Part of a small language model's weights: gated attention, 151M tokens.
Each number is 500 + 40 x the weight over the matrix's rms, rounded and kept within 0 to 999. Layers, rows and columns count from 0. Numbers have three digits each.

# layer 9 MLP down (transposed), 512x128, rms 0.0577, rows 231-280, columns 64-127
490497522457458543486552554519477478499491438528503522474493529475462542500428473571567451486481508607452490479568445531512584525478465479497494463444470450452559552518529582472468549497556455
454497492423486500526499518457593446436407469508480494490521479526489500443500550486438419460519478441544490427492437498589489454492514462508497439520492548539594424539425506479496482535501541
483525536533445539502500432459470569462549475465460488512464494439507470482550469522572525563484467509541433561507507416462461433494444473455530554463494482514467505476503525502546458526519470
446489464515487502578508513490530542492491486496478482521447468551442491520499554514527485482521559522482497493531509553505413530479510469582478492475452536472425569549488502548505511528535528
486428535539490487408491505498488538507468542463498515548509526493480457558417480626559499425470552510555533474524498507461473495547497497496588543572486518467523543535539538455555539464479591
547488486533489442518511524556466487481441451516489432480428495459482474423470526486550536502567472496556529570472440517547517493511475557492539469459457516493493493527508483456539505527477524
512496505430446419444500497580534525525522494505509461497431482447486532506557483523422490511515489485498515493531544568466516440480446469500486536470402511524522514460463488456515437550527617
420474546535536513471497487436470542475516564514501503439529395462454445534522510510394464459519506540496450502531537499505476502559526521492501431532529519435489482522507482485542534533389554
503521531522492472523498511548528554465491496514514523498494543498503496537569509485628408456534553382411493614444490533453531531460514464536491549505527556509529483552478412490531470449544520
492511524444528554575529416480531572496468507494510439473479479607442562545510507540455491400412560532524516439591581481455471546537531532488533494468473529433525501514555495446520446506566510
456397441529488544466544509514457484555531507488509484615504566464490447484503545532518479503528530474493520560494534491523589484447466475487502583450541494467513529573499483523488495503527507
504437539453446472497513509502500490412449540460485486516501495458506470505519450460655522445512550545483578450479522452450431565582461486453511490502501506470557484497491437395466515456555449
529494506529488523553528537486485532456502524479528438451446484476437487600510491479485429415488506508485486506474508479453469503523493551501426530434470478544537490505535473455513511536502470
508496508498567499555471497454495485469514497451466428528510559489438454431490469545473496518452452527476504486456498485488503505467508399513526524478584486508481547518498414460526492459503462
534436509412459523481448540494479498516453487457485537486447570513480513504520479402605548438472551469444417524445517461465472442525551423436459525492503514471491465499532594453540579589471458
524426487520479579513460516476543469473529550458597479506486507510505454503513474510602536513456445524578555514483479535523514480447513435478474525542552445519483461456474491467509481498508545
492449512498531457496543526530520488547499475503520471516546528502467508458514452439468514503516532477501490541446437533512503529497486522498503510470519504510516502518531517496547470518494516
462570585486503510472563481450470527525547490489481484467528471511503483495500507549370553502526498506501531452515533517510437480467490516564438517528525510511614453503490569634456473528524511
482486515514496565586547455538506476505455508516405481470502500444420499515591439459416496519517523473537520513493473545457494440501514563527504496511505528512488483542459489538446421505455458
518516513546528499557543479478515516496479487442510506487486472537497406506491469513518496542430489521517483474532560499465486605488487459505522496489523493497481463530499471479502478523513462
488490432500482437518558534488534452474498472537485478561521534456443514624426510481484492530539539517433551490556505529522496501452504459499503487557505427369587504430476479554514426509563494
492524549467479535512448525521527546518458470492481537502516487447438494452462470434515453515535440529429424530499526525480493543525534492523473500531531474513437545579520554577518505464498547
454514499475547431533534492494480472523496540475480523451498544508490504548531508458609508495507475503462483474542540477402541436532512485471473508506535452520440487472543530439540457534537509
474462506444480509521500572484531582587453508542522452481621482473483408566558526481380550513468477528471531567376387442406557583494472671488449529487529472453471520553460518585447478547534580
475422482501492471571540494531481483523421555458427485473508506449510531504480547525506553522530549533557495535437541523489474488479485584434576529488510514458491519481488516513507529488484487
478424507515460487541487458506579654503536546559576545506505481558473555455506515513459485550482470503492543514435584426505548466566492482462504498451533451516547496490487518510523548530454466
469520528490503473460523540507536508555473530446492462536476519486518474529520421551507491492477519570472461544520480481450469488525499513497505514485459500516522484474496507416519508501476520
463527487555509500541578530533481485535449539531499534584501524542428473501463460553503470532570547539522494510506515466516575476488505466502483496529494552481594470525510451481500537458422466
513592450425469529488513426426526556580531453461463520459492459465484532517453487485255474530471499402458575447482547528467492524423483490571491576470489451519486498521496590544509499508447453
492508487521477482519530528490513583511492479476454479496535489446504471497546443470491488484520550528494460524563468500488488455531453504477491495460531445519496491469482508486495507468525502
535522525492537539542507525553526484490489480488548506499561517505457468504518498516495570585498432516486519451465484531589500465556524501492454410439565428514427534517463439475556514442471491
493547502474463484465499498508526531479503503555514477493535429447521506510553464511396486509540419480550527529465407507539550548489511597572530540524538519473535464456428490491468561509465542
498531497531473490452487494604438456502514472462550554480549510513524491474457518516439539506512461539539497499540499565473473475500561483444519417482473527468486585460536543516476492483482465
480489470521520579495538481526517467481514487512460471491483549499516524507486506510520559419582565477552576489588485503489490488536554471522566491519472519461471464479586487431524476462429489
484520524531484425479490549488580439449511480466539479514549532513515459511551580514474473484473481466531440502490508471539463533547558561508492456498467416476495526539521500469498467446506525
500486547567507571543487532465443502540488534493449558540457432551510512479515484531396478509524504479432491518402455496532467461561537500498475459494514586491454464470539547418492539526576519
425485492475434495491517473526464531549413535446496533522489494549546475564536458434526504514526490478443433413511510476569455521523433481560505511478547477467527391459553483564558575548515464
498464499461479462473501543522485448463460514453474483491525509530484525511524491484492436490472471508461492496462497465525496482491496556526557563579486512443464547460502485515539519454511446
484471426511451527426530513526454474473454515561491475486563527520527500549489486498532478534550572560426546496470487510503499539533508494557474552544511524503516599497479449444511436522523501
526517480493542495494510490518514563471514475443496475489571556564448474554465551566530482507561511469499527479600497488512511423527464487475381485485501489415481492517535515542478535500537496
545526481496502445515465395533489513470504516480495451451502484504424509497467501588495487486533463494487557506613517534515473461543463522518492536557460520428446507530465525539523484560477504
465528498498497490450476486525573552479487496500478477442555403478460471435507514485508462540453462471478484504524479515495462489549494503543498487485541438523469552551487512614549438470457530
483573491540492447451486472529449453449391478494488470417511510597433526467506441448508497439532509569483546501558572466503609523490565504534476531488509455580473397501482495513505508488450502
432482458464505506504479459485528485405495483455525499482473450436494576546557505459551476506505511512490479564543503459479500487492565440414433552478477602501487596507495509516539549495519459
505527488478468460482562499572474404472550536520499476499521461519556498550565544516575463454546483460483491502644472471557525503412463551492568489512512521490437544522511351570409529437496557
560576447484466489576443496484471492549526538499513534469434462535493504524505543634529485490497453442467457574538544447454549445523548519533452450454515503515519472516552470520387466450601418
507472483509561451570467524489543521505484541494461533510528503434457473536511500484516510508525533469486490453377490516459518567502455410503529503513503503527488498435488523493459551498590501
504513529428561455488490465577526492508518451461500442514483506439513497463523527483579507564473484517504492493565477489530475495486428541484585561445524508487490517497524474525492494543504506
471459543550488543483514459560500490447436550446547515459420502490562504403488529480499433540548459523502455462527573485499547497551474484572477537463455484424521462535560491478527489456489496
522501520516490605525494500443497504449508454541512494532467472423393540537474546393581462501524481497480516493618476536476500485505598570518518474455463429491485513466544480458585482535499589
# layer 9 MLP up, 512x128, rms 0.23, rows 232-281, columns 64-127
584598486501499554508534536518430488508513547517437535476411545510547496525489447599440504511496506452545473466518432514483495519508504488473585417492533408472521496426556444545484481522512456
477472533500548457415484493489500492475499483548556422494563560493514492459496448498488507521559573507514572462466543467548482459523485441494541464462502529501490520493519495514587500529489568
555509540502514553518552531585500488476521471511536500501526516497536493557597470539481486464439462529459483500496541467513503475501441472433465507510535493527504480516514544515506507483492542
580382519536438444551507408538497502506484540667537513475493520509528438531443454424569460526533465421458550551503522552554475450372485474468551462519526528542606562488435514504497392551435438
504481476544480438550566482511481533510464483447508511424497500544536530521467539565563554514483525500472524509480474503523481496532482475534486528444558494470483531530507447515538510499508515
509511504525483550455447450441462550578444503496555495470508538476470483457496554518539486508518524474509539543516535465534428465453563467476459532547543499536465496490465485531507503509492497
499544580436502535454488498487482504509500486496489595434480499516483487555530490481475560444548432476467523526465553528512477544559551481470475501438533539453548496505519508537516502500472522
452540455476508578489461464488472534517485479464502435513569440487455496452555434496488533469481462437486531494443458524487526524530496538470495575475474438507479500443516547477480386522451502
431460480578480452531495480464473492511508419508498412479500473449491539521504578543438497509545471482498505541462536586469505480546457389500491539465397424483478524571479516616455461617554481
444406514500563487502533473529459504485547508624474484529559478504463530455532520536487429469554474527507496560446535490505509527450438468493450507499473486556532492581481494524480515436512547
505500582473497443503531514506486469490491466474547518523482441459504541531512529518525457503497485597564499533447437541504456420499527519501568455491539490477470513526455492463556500508468464
518516501529475520519539455466552478551552547498499502564492504513527496487413482474548533525473413490517512545549534528465464519533516549500496447543489518550451491535510547495469493514531491
448486531549549567462515462512462512526509544500465537518544538517533485524503518509478464478475568497483420523502483509501474417511454554568530453566503529531516472554460509536539487551523414
538518473447526500564484534478477462541543499474511440510530531451595465539564503526520544499499483472531542576518514538551457514442514513470496554551447421501490516437498504478542481388520547
547507479492486538558538507480430477463443441560469568502481463440513436485477555521464480520508507462509472497451536527508477499504543504478458521510509514541483476550474530505513483493492464
506525531526560461437540540409488479567519493483530499521491595490520473522485524462492471466519483473522539482447474513426509488517549475477558470474461563466525517552521542461508469462501508
515439574507521511463516424492490487543464550564455534470501451518519463434501480508526465499502487579470542582452459403463528497555438432510498464517523518541524468588538469552520495482486471
486448532524469473502517542466482507489524529507614500512501504569520452491481508441522499532518418521483467467380481521463466495540480508455514493557457555511530479469448530547518506499556493
450553505515565525539499443526502445500505506571498481500537478558521530513504494481462441554514450463480506472505485526523512537490514486548470487486459544507485479517504500558543503531562515
435562524430488491503502578484553443500529506557467501538479484462513453545491525505486516528457442474513507520553478543534534504511437461463456488513497433488477501531507520462516546516577487
520528492537528491499445498470531523458489437561471500503499508477518468484511540508494464503531518478491569573549515528453543484460384508529484538494507484493501477527494449569458536470502457
450610516456458528532493504549486464483562419543482494493461535448534513595522575606493491505535434470503447549453500507484470478531519555463411489473491537468529454426477507559459528547537438
527510556463490581446431490390561538475544505492526468449511473508534503477475516435562592459475568563537430532493468534540508504519592503484486454502492594542506500531449463608523502418508533
537475488496550536511490481443462470489434563560522506472459469472569479465519554431539479511505517533472503533497460517478592505512440385472520504527458448494523476456547484500518462561493463
421461504585524458478488546522534411465495456505503476467437368492523458473490505446539530554535559487480539620476494517457509499510456487473454473585516486605533441502511432532480500516498548
499478476557446491489435503510469533462514487507523510573562461483513514487503533509539465501553538499494445440523517484511501481506544479548549530520447531522456535550454508551490474470553447
507545474539512421531524557560516436469484537564467528552504526496467509496496610554505539565593447520527534478484447482467480514470503525430482545509476537550534498567480487580534487470540504
475454430469528543463526515561469478431500522570578487483494562438480481485453489488564570510497516535477543465478514554450544495474452529529536594480438449418515518509467459577512459501465543
541542536498520527545507455539495488496500453457532471478506537562508513540550507451488484445497488555494494545511492583478536508476488443527551496516526460492491484491500514498486473442485485
461475503538511542503562407515463549470478520498470519469558566567494445598414459518505567561466514586482488565455503553523526439449491558522474486471519473537511472463474471505467466497410563
461488471459515492472496410451471510536526552486523584566494495542514438562467556536465544524479486491514493466497497473488427501471492471475512515532453539518538532481498528537542490575456567
577522495517471465412518469517443442491509477539481521580506521513439455566480423503455428500439504462544457539546527427533542434451551473448456517527552478477503497622522537524468492586562481
498468550503539455578573513478477470500515523551506468487490449532510530529517450483474500449469549485496519432510537504496470421501470517429467539459446524466562501477484414467566456537605432
469488511507501531467519511543463507470497505429439553471468480559484543472466440510518501511514530502532569549439472503456521497482469521546516515536550480473566496488525516479500502497477516
509507474507541521493491510534378590507513474506513499457571447440488507457409488509509602555415494516521511472518445489486531469493581498482468483519514546513483493470575520494472485634444421
507425467437509498505497516545503537454473461551442499479494457447522475509486507559484490552557523479548486455550383523494510532469437526497523502428439458548489419490510444409467487420502498
538552475492465549504522477510503420524499446473500479460541517560517513510503456471465465510513504543473441453511454512521518493423496539520503530505519486524492479453447516454495485504485526
519507580537525550535427546544537538436463475420516496397498447540477475517546434510608504426450439540575516463425523490525545491548511444505465519456480554531525406491546505535481536476553485
497519486476475519525472475578516470546532420463476562493452536532486537537510505520493489520470404538541488546432587463495476499487562505499451479468476525462545557507566515510504516562470407
566477452502476505544441484438542442501434470511533503529484463487507563593482547514490582519515567453523524556517444531529547430472586559511519559537539436524396492491464454504420454477480468
497495496495522476545494502448478507510494485520541470590504493493455541463553488437526415482482517447545471442536531467523574558482535489418482484521502439486525514562453477508563532527538463
465490531511509491470535500510495533518484538518502523492473557514522553498454491505524524453472556498495457500500566506511553454480482521488424463431452459486526495495445510500517548488477515
506515497546476494446533460463559514486489488523525498549473535506536507521453611487550500518475513527486546474505448470432485447549502546460563450576486503408485468480394524537446480489469471
484530435530546528521543533541486550483465462566494555454532513510554529460526486491469490503473579436567588489467505549486563481439490523501463469512458396506518492488538400511457513504538497
421451511539454496467500410443473450490466496386536479498535504477570517488443532510559407562553538504519537442473501455593471446464491533511493443507518484473525537489489493373471548534501494
498526543508457507443503524530540526497537487511492575472536461472498547538498498466493502554539525485532483531454495495595493529549494516512408556516446548485493506522566531545505549516484472
561538508513456506511454432553472485485504532467536541403522500487616528497534468513517488475508438437490453530495484455501507448530474510589511468491441378504530497486520552487574510499503454
441545442492504565574525453549477452506548457502473488516536523545520547520540495541495507544569473498506464546462482475392503503528480519460472531497544482527480514550445497503434476428541555
497598541466483522482469481412522518485516530481533486521474485484563426450417486578595424504539605576472508528472500552423441473472524504451463474484457524455531538464489530471593464500501559
561477505518523576545495529501546453464530491531506424449504461493568482428494547501606502508499493514515564502529515455569513476503511483470510483501493510505491521485484529451468501477552572